Each number is 128 + 32 x the weight over its row's rms, rounded and kept within 0 to 255. Layers, rows and columns count from 0. Numbers have three digits each. The size before them is the row's rms in percent of the matrix's.

# layer 11 MLP down, 192x1152, rms 0.104, rows 54-104, columns 896-1023
097:122120116095121077142118117122158075132135175125166141147197092163149142083069160105130098140111154083085157134153201135114134144189123127109191134170151087121098159102118118179142134131074059128109130092140109145181112083075153127103166128057154081117080099150191143076150170177125128113077145094110112097160087100147107119080061109094121156123122131144113136156112184130198185107135
100:077074123116131062134098140168210184072103147152128123106149148166144128187137186152099159110148154088101107151105067110119150147029171130143133080117101135125102129144123146129157103120103094111187136129107099124108110163088122169156153069098077093123159102160202177232123159112129132167154149112120101132144136128114120159146080171140097107122145111109150122131093114139198166151096
101:132138163133132145065146144124073093133112160141113158115112078089165126111135038091133142165184094125152101059176137174123053092118104089094087141099078133130111176124127096084160092121103071118107142098115133080172115050089105105136160119087162069109169061188102099131122102124096092132105142131098111090127181073081127092149080090088053095131097132168121112107014148143098082146064
101:090099124080133059167105140108100121097066152143087128168141182164169165181132173156130158116087050118107085177066163112134150144121101164090123095092195160163118120118130101102140139136136132147112116131130160207135080142088123131139096119077135121133143134135090169207074110101120130091124082085119152133128089092111093102132083119126100115123080148082147127129135009127134131113103
099:134147114178107102083170130120124096065148144110135168104154139149102108074135133123079153109193097127097162171128123167144119107023126093114098107122179106122144087166135107098075061114112128104126103183132089140075136116096092123153159106109085153124081093141098122106174160174103171122124098213118170112145149103131109073095105125132172126130123106118117084122152117200175132069193
102:116120146094123117105152092160153159170145116168113121221071071135097126131171143105131138096099038132148144157151112166138153210133113111147141093156111128204135161101120119130102124121133111074085143102178144096157137107062147090158139129075157149132108081111097065148152089136121164141125134090052125076146097138110142105095162217148132130120057150129144127103109130157162121100178
100:146042117168149133140159102118116129119119124129134108146107095141060118152151109096123153068170133134135088160121125094112100087072175079142108090056168100190077174180137096222105125131149164212149144147087098171175128081072115140201215157077124096114083089129141130140123160158202111078137102091122149143113106127106117169169151104143120094156139129090116142135098099118152136138119
099:186138180138136155102119119183149161135119102168144087176140179159125104193122117077122069166151071091082026146129113117098077133147079135104179121142128112135099137125132110099129105137111160111147124128148054130131120091141140185160112144141154183147121124146075156177098109208118131124115177211121117115147156144102122092144111148124147177122142150109101120133127127170245158102182
102:154184180130138134133127164092145117142101094132137120159165105137135107169113103115159096094182147146111169127135073138124102165132146167131136133178166139164167185143121212129075038113122125096109145210103138122104173175131115140123171189081084153146153165151150141103149065168098190142162136123094152107154194138125173085062111114110130152151120097106145174081156097134083105106097
103:103155083133131134146096144097173103096150135118121131135108161122145130115137103135112135104168122146097155112169127153124146151169103131124113130089144194165134100049136105162157123137132193059156113087161175139160116137169098130121189144088145113127172139147133137138175150162119045109122129173086139144098167117091055119104182112162136117122107157106107116137135103117055134119138
103:138126106099113144091146115105151163178084097125144106131169132123177141158143133132133125157167119137181079152071100151130174107025048111089082144166137156102118160144142079164179100135119128138106143097133111158145163089090118123114160099169126094125145088131182123180188107153143098158074081073040111182124170159153135184090144095170143088135045163114126170135155082113123156150186
102:138150178101146166128101121109107091123143102082149116107174137115125143130125158127075063131173086144182153112115155056145143137198125171195097137168161099068196152143122162118119065124159112105203121111166125120146148115141132122127139110159141176127110160119112046141149100099082117124077154053161175102095160152150172128109179161181153147116113112152123111168125171140117120124126
104:127089144097118075124063134097142094145117172175138099200178134149143134054116168168127128151117116141086075155164102179130088137092135090145127141051123142168150104121110117157112111132128117033127133157133142115126144050163093150141083093101124106138164118161105118160148117094118161172083152142110084108108081181039142153181177154105130139110143090106103112153131159152078204114175
099:168152128166124154135117132089111202132120088169165145117045093121125106138097120115127157101175156137147107132170152138120128149074111128159148160163123148064086118121141100164153181128081119128190140045127111095156126142124073102122102148085160145135186138087115090100105104107104142215168113117115128110142108120152089111128122127125165113127128157154109164118112154146163153138151
097:087099156101123129210145180144101112065146120146074071129140118143154094156161105126158125114094130102123141118150177096133180148135180110135081124120103205155137094117116090122092134128115147182084137099094094100104098075080134091142103101119080127142151157139122119151068128087118150078118087201120111178137165171136097085146123142103126120134141135129136132105156135120167094115102
104:090076104083124104144154132102138191107102096115119122140099149139127154188149127100134098082081101106092043123138092139113134112124129108141207175139153110167064179105147125092127111141134110145147139090145146125138143149062130107175149138159075125153079127106119161151110114128126123108162144190113121116139048143152106129085196138139127168126149091083120094116145105172137184170119
094:122098132111121128135114112129094094110122111137162104192125080154158066164101159096069097153205089141150176184080124122118111173111147095093141077149192157097175149086128103141169135126070070069144144149136130085141135142155144135186177113095130117140151116131111160141129132128180140094169136104135188088158108156156118150099054078101091095128157137083136056146086126175126123136126
102:142135152113117124155137147046109131090133149140158126126106088106165144068127145062173059065141090101141094125087090122127152174107170194077161123131170140156124146108150157109085138122175125131134130114097127122162100168129179120098117110139134121121134157202139136091204110077167162170104138152140147114085081171178124117163106178184060149136122133102147066151149116100156150158185
101:070116061140128121160175120098117131158101153180116129137177134163136164168122132121158062130109082133134143147117122101105104110126118104167094162145084159097094102131139098136134083114071123116094107124182141137122078149133097134136167168168108154143141112134136152119072167110093128106147143193092134115175101161130178126098118128111155084119164127181143115096158150117175110138114
099:113116083145125120152163147110131153122060053096115076195161156149109150097075144118105144135211165161102177139175162152130100105126171138117034188139123111103113142172123186110138119141120108096125108115149146148209200091117148157136150064090128093122079143139078114104109102147130102142164095137176118107166127081108120111147074126161165110129150098121131080151080077119125129143111
095:147072107122131125142161068136203141103111149117142171134161131094122135120149125147184136094166178115190142162144095135115108118092101068106127080109112139129066136101128138158137165129094103133025125147072137078107094160058126133095164129087102114109069118148073112112159140170149124141165126094143087089117150183125139144147128151094145106132107201094120130086149169136074131139153
098:146109167129130097121159174155123138067122148079125133111110096079160158108134091136072137082136140212096128044087092125124149097092139188096157161246185138072140112152127183112118111131075184088112113112115113087164084151131111144076156114167127086119134145103073114168170134110113107146143115089145128063129126113058132120115099068164188129117076113107129147147159114136189105105067
098:134124104186133115062141115068075142140218124136087122125115084102126109095145108088121165207144148189164068161191086165136119079121110150116141172151137127144146120059140104162129120138093157108097140069152170213099116147134136153124181120130122173121113108199147121147117152173192106112098159079133104153122087148124123131104133102119152078109117188104140135126126117112065110108125
098:084175200090143113124150097179100118188101125107121121168161096193102110155106079094124117155132097116175118103161121162129148116179107132103099160131215129144102131124141115136111151124140191086150136082130102141175123046126136122092170095113172178133150061135106056164098107174102136166131121113086149164097136063172095143081140108106147161125127145144142183097107135125146140156130
093:136111096119124208154140130160141111155100173168070187099105066087084250081106161143093152103182104155104118154124116107113136078158116133119099170171168121111100109071143068104161126130075129104146141127117111177150211123106162081115102130081152096141097065102216167100170159149134100126131125149141091098097126178119099160132136174167115130132117116101107177165113190184176113128189
104:119095103152125151155140146126130170146111150123185094122164094154150135151139076097096114137145107128124117134086146106132194120135121106163130127104147119206188089083119172084130129123143160083112123154140088134076096170103130188144112101172128122117142108106096184125079210114078111132145115153123112081107138157115168115173087139123133084123170067099115119106202090103223105151118
104:159157117196132202108166114109189225097175136143149109178079070126156131133119087142103087143126112081138077134092092141131119109100097084160148156154126132099132109149116131150150138129121110153152124086099126106126154099135146157097143118145147158131141132159101177068074088188126101161118098166081151124162122131151121120155191162131164112134126102173134103128109188169183081119114
105:112100100144127154191140114188138087141134113081122115152131105142119139127085120145097145175076118119135120048158170134121113109182159172124149169130144168159120124107147169134153108129161077220140135188155116040133083110076164106125087129160149073110102134183130184119101113073178101107052146134115130138110125169156140137104095112146164094143113159099134125160102141145121137223128
101:180122139124116121105100109072137169132120137166157148131133100153141143093103071176145120129111132200099160062123141087126154125097129121113102125092129122141145160106147150106148077127108087151096124195135148164114170170141152146165048094123111135117113172142106113136170131084126187134115086096151107122146152109067173128135132170173095083108113162095131157179156145166093162105121
099:091178130160125123141149114138100101181180168159167143133114134108164121080101122108060108112085141100107075146170083133134134133128079179064183145130141105159075137124127150094073168135125164091084135087142050174093144186145073137150154126052101181146131087167100105167136145152099098155156158139109114124178134185145145062095151093090128155130067109115135109124070137108145164066146
100:108098120149133126149161155151178078126143143131128130187182110159051134062106147098091079146105140122113139155116135166135117068086103160121112133140123163131115091151142082111179131137115170124186132102115153071138145120102104131142159110070127080125169113167117133121098140107094104167116143059165102132136113077139166134090104109099118145108135105075127128091101159133086147136095
100:086096163123138110165105126140107119121127098193148157104132153162136139100082169138130142124127154072055151128163154126117150153042100100177135160125115117080169141127129153074172164118152162133148141186108151180162084139174103133110115198127153086134169151155083140167128208128128181146141156131153188159164104116099044119105115102108101131141146123145112113109210111089127188136102
098:137090082215118152168112160138150103179169088138136186084099117139109187105098188159118142124163110145095083158105153081130094152105065149137110128077086102154106139162117109167174081127162167125086111059132114113104139161105127155103124115125126122113093118147065114092087180141034077142116174133048081149131084154098089175113111120151128108125093092098136125127147106079160102128215
099:070100102128126077138134184124194113113169193080103126144141115201212130106160191142125140181124147182119070121157107196127137078120117132117207130105139116117195079122107128101156118124191170130088111124159193183139122128142140097217176068096110098108093130150142129123084155107110234173075168141157174140125106141144198155106032145099161160125107123143115136167161088160112153139119
096:177119168122133174130082098117154134185094124149136122192129162141090110139134186185106135130178197160098160105133168145125061149106139129103136131089102089132057182069116128133133115136079089176075124162099131149090113183135159131137114118142087182130082165172140119142097163163152179169149097054124126102093147114158133109140105124111152136129147145085134141101096196089127155132133
101:087164108140117129089193076127146135094155123197153064201100140141111102125118110156114124130161042078143149136147205146137070055165189058087100137120145141112093132099115095123156131123129116092102119150103111100138093093079104164131140161180098139124122147177216074121110119088079104159149201122060171149135179110115184138201090137133145113132103135114122055112108118177149171145122
102:150146174108128146121113062140165176094166088104145108115124099108127160102080110128139130132109135129125168129142143131123151091144151158145082083145138112188159167106136097119114161137139106150182134121170119136148095110102160121146134148096115150115098114122184158169128104136155123125061096145023138193152141143156137141156186094104112122124119135174138168109093110132180156087069
100:120164166101116169140217098170206168181086171149071157179137056183150129163128073136115146145165139118168126097092129142128159088116117144084112136110109137154177138129150133106124100135126111102103117138101169100143142156176130131190079158118118119120094158066083097159116151121160172141122181162109083127116129136067126140136132174145157116133155118138135144158134157146161131154131
102:130175098116129112081134107118114168161089119117093175179145197158099071141154079253091132099141084144161147186220153077145108178106046064154114103152126099117106121159116142153140097128092165062135133114155143094112196180098095143142127120070095117145116082144153102133085136167133071085243106144128122131101150113125087208068179114110148125126108088146116168081170075121156162143163
105:086122136116116126100172095117122169102116147123099095154103151070098165070172121125128139102154114127077066116184121111136131074107118103082123129143095071131113186073136120194153178141094109138148114100073094093140152161132059167158101136045117141121095168136182166118129167154080101183144131070147112194162070198126091105133076054116117160139124130111132147117160142141187095113109
097:174100088148138182095080146144143050111106116133099093099158095124111109148125145128151095178142102128097104080164105140125129082130108159064153106133159132187148121087117111115129199136101086149136118111133071113149113128169136139113137077130114085132090076127147164077128129142134077150196101170100150138137144199111084121132129157121087111134129090129131157181125180108174187100120
101:108138114140123111186139121088121136100160134186175130118139056096122098117085110188144146123161184030154108134120155104133128111094127136124133143085192099132148088200110136151122081117151119127156122146134187064150073147103067170149118142107136127141150177106134157168120144135200135131117168166136146143127174081090086130114098106114140138133167147154137132123125170129110120162116
097:174127154139128147099113123113222143127161103150155129163165168119127145128145084148144119173106063097154108053084140127123188197096135128154130104181129154091180101121119083161073164132109083175120140124135170147159149153144142177191103158179117157135165160088141099082173070155155158141133113211126158169128219045181176131133153124117120117130122162171115146119194125176185129141116
104:125137148135118095125162153102150097130148079096115117183092138174101106214181116126157116109102047091183095142132140053122150102129087156117084139087149144135115109053127118101151061135124159091116136099163116099136072120132129097061161190091095143112135149128124078112128171104105116100109092104116046156091133149168082090177035030100142063120135119084120116156123122110117095157098
099:168151097155133100186151152181109155097063106111169163111115158156172152076112185119077127179096211100144099116151150144131130093098042130159065097114141058141138110094118105120057085121091127147148140116093086171145104166113155094094163123107129134116104166128108108107138124129079148133117135201139151223079161116129119126132088142163209191117092058135123151068112074122156081121065
101:123119091141141109092121146120139171167203188148055140119157179078115104204126165160207075175100097134125121118148079142117076146186085097139077114111116124110146155073118108126166135135179149109199130135137125164162127155137102120131182151068105101142107139150154111117134149171127101118144087124133093159170122128156146074111146128089190141122124187168102113159140080151162171126070
100:175156128071139122056116166132145135103119159167178180096072108133111120045195097144129111148119183153151164084106092133131149147080165084111065149135174134103122088062135128140166129120143154091158133101088165170106085136131121096074098155106111135130093077088123126035191140115136038148141108069132151083093102068153148139167169158166150087104135111100130150131140090135159154132186
098:110140096162132124158142106137108123154133184157144133132142174083129159094122161117099110148131118089143116196177043080101133142137147159131118173155154088209115168184125136144152113129166123111062135081142078086066120134083139141177070119108141072125154151124091124200153138137103116110072155137175108128157139195125151196056080113130093164105147140051132146125083087125055136063109
099:061198080102127175113105124156111091112143145092097108150078191126080115085047114132201096061179115072189138118131122100137097136074135144108115103157097168079148127112145122121123063134140158155163121143128124128184117103070134147129113110154149064114153118122181120120173114130095163061131101161156179158114113139172148154147148120161094077126186139142142086126165121115141121138093
100:144155093153134147110095129138129148098113161129136119147128185157190108118104175209124116059145151056082115146114096148126166215117102155155155166180145182147152150162124135194127103129134147145143133164134084113102206148133107140090177132101085143121102163153194077140132163147117118086167183106124162105124144126195133135142177168083128136116166116076117107114146176164181149187097
100:120132138100120143089092105070094151121120120162124134082152127173060156168157134151110113087094095096109110138136084137119152137091128133122107107133144101167185155182155144176212102138133074178107122142156149176145130110147175123099106081146146117129079095147159110126166149117084127137165120160198143125100096108156080136113117167151146094149134116188118158130121105131162132155111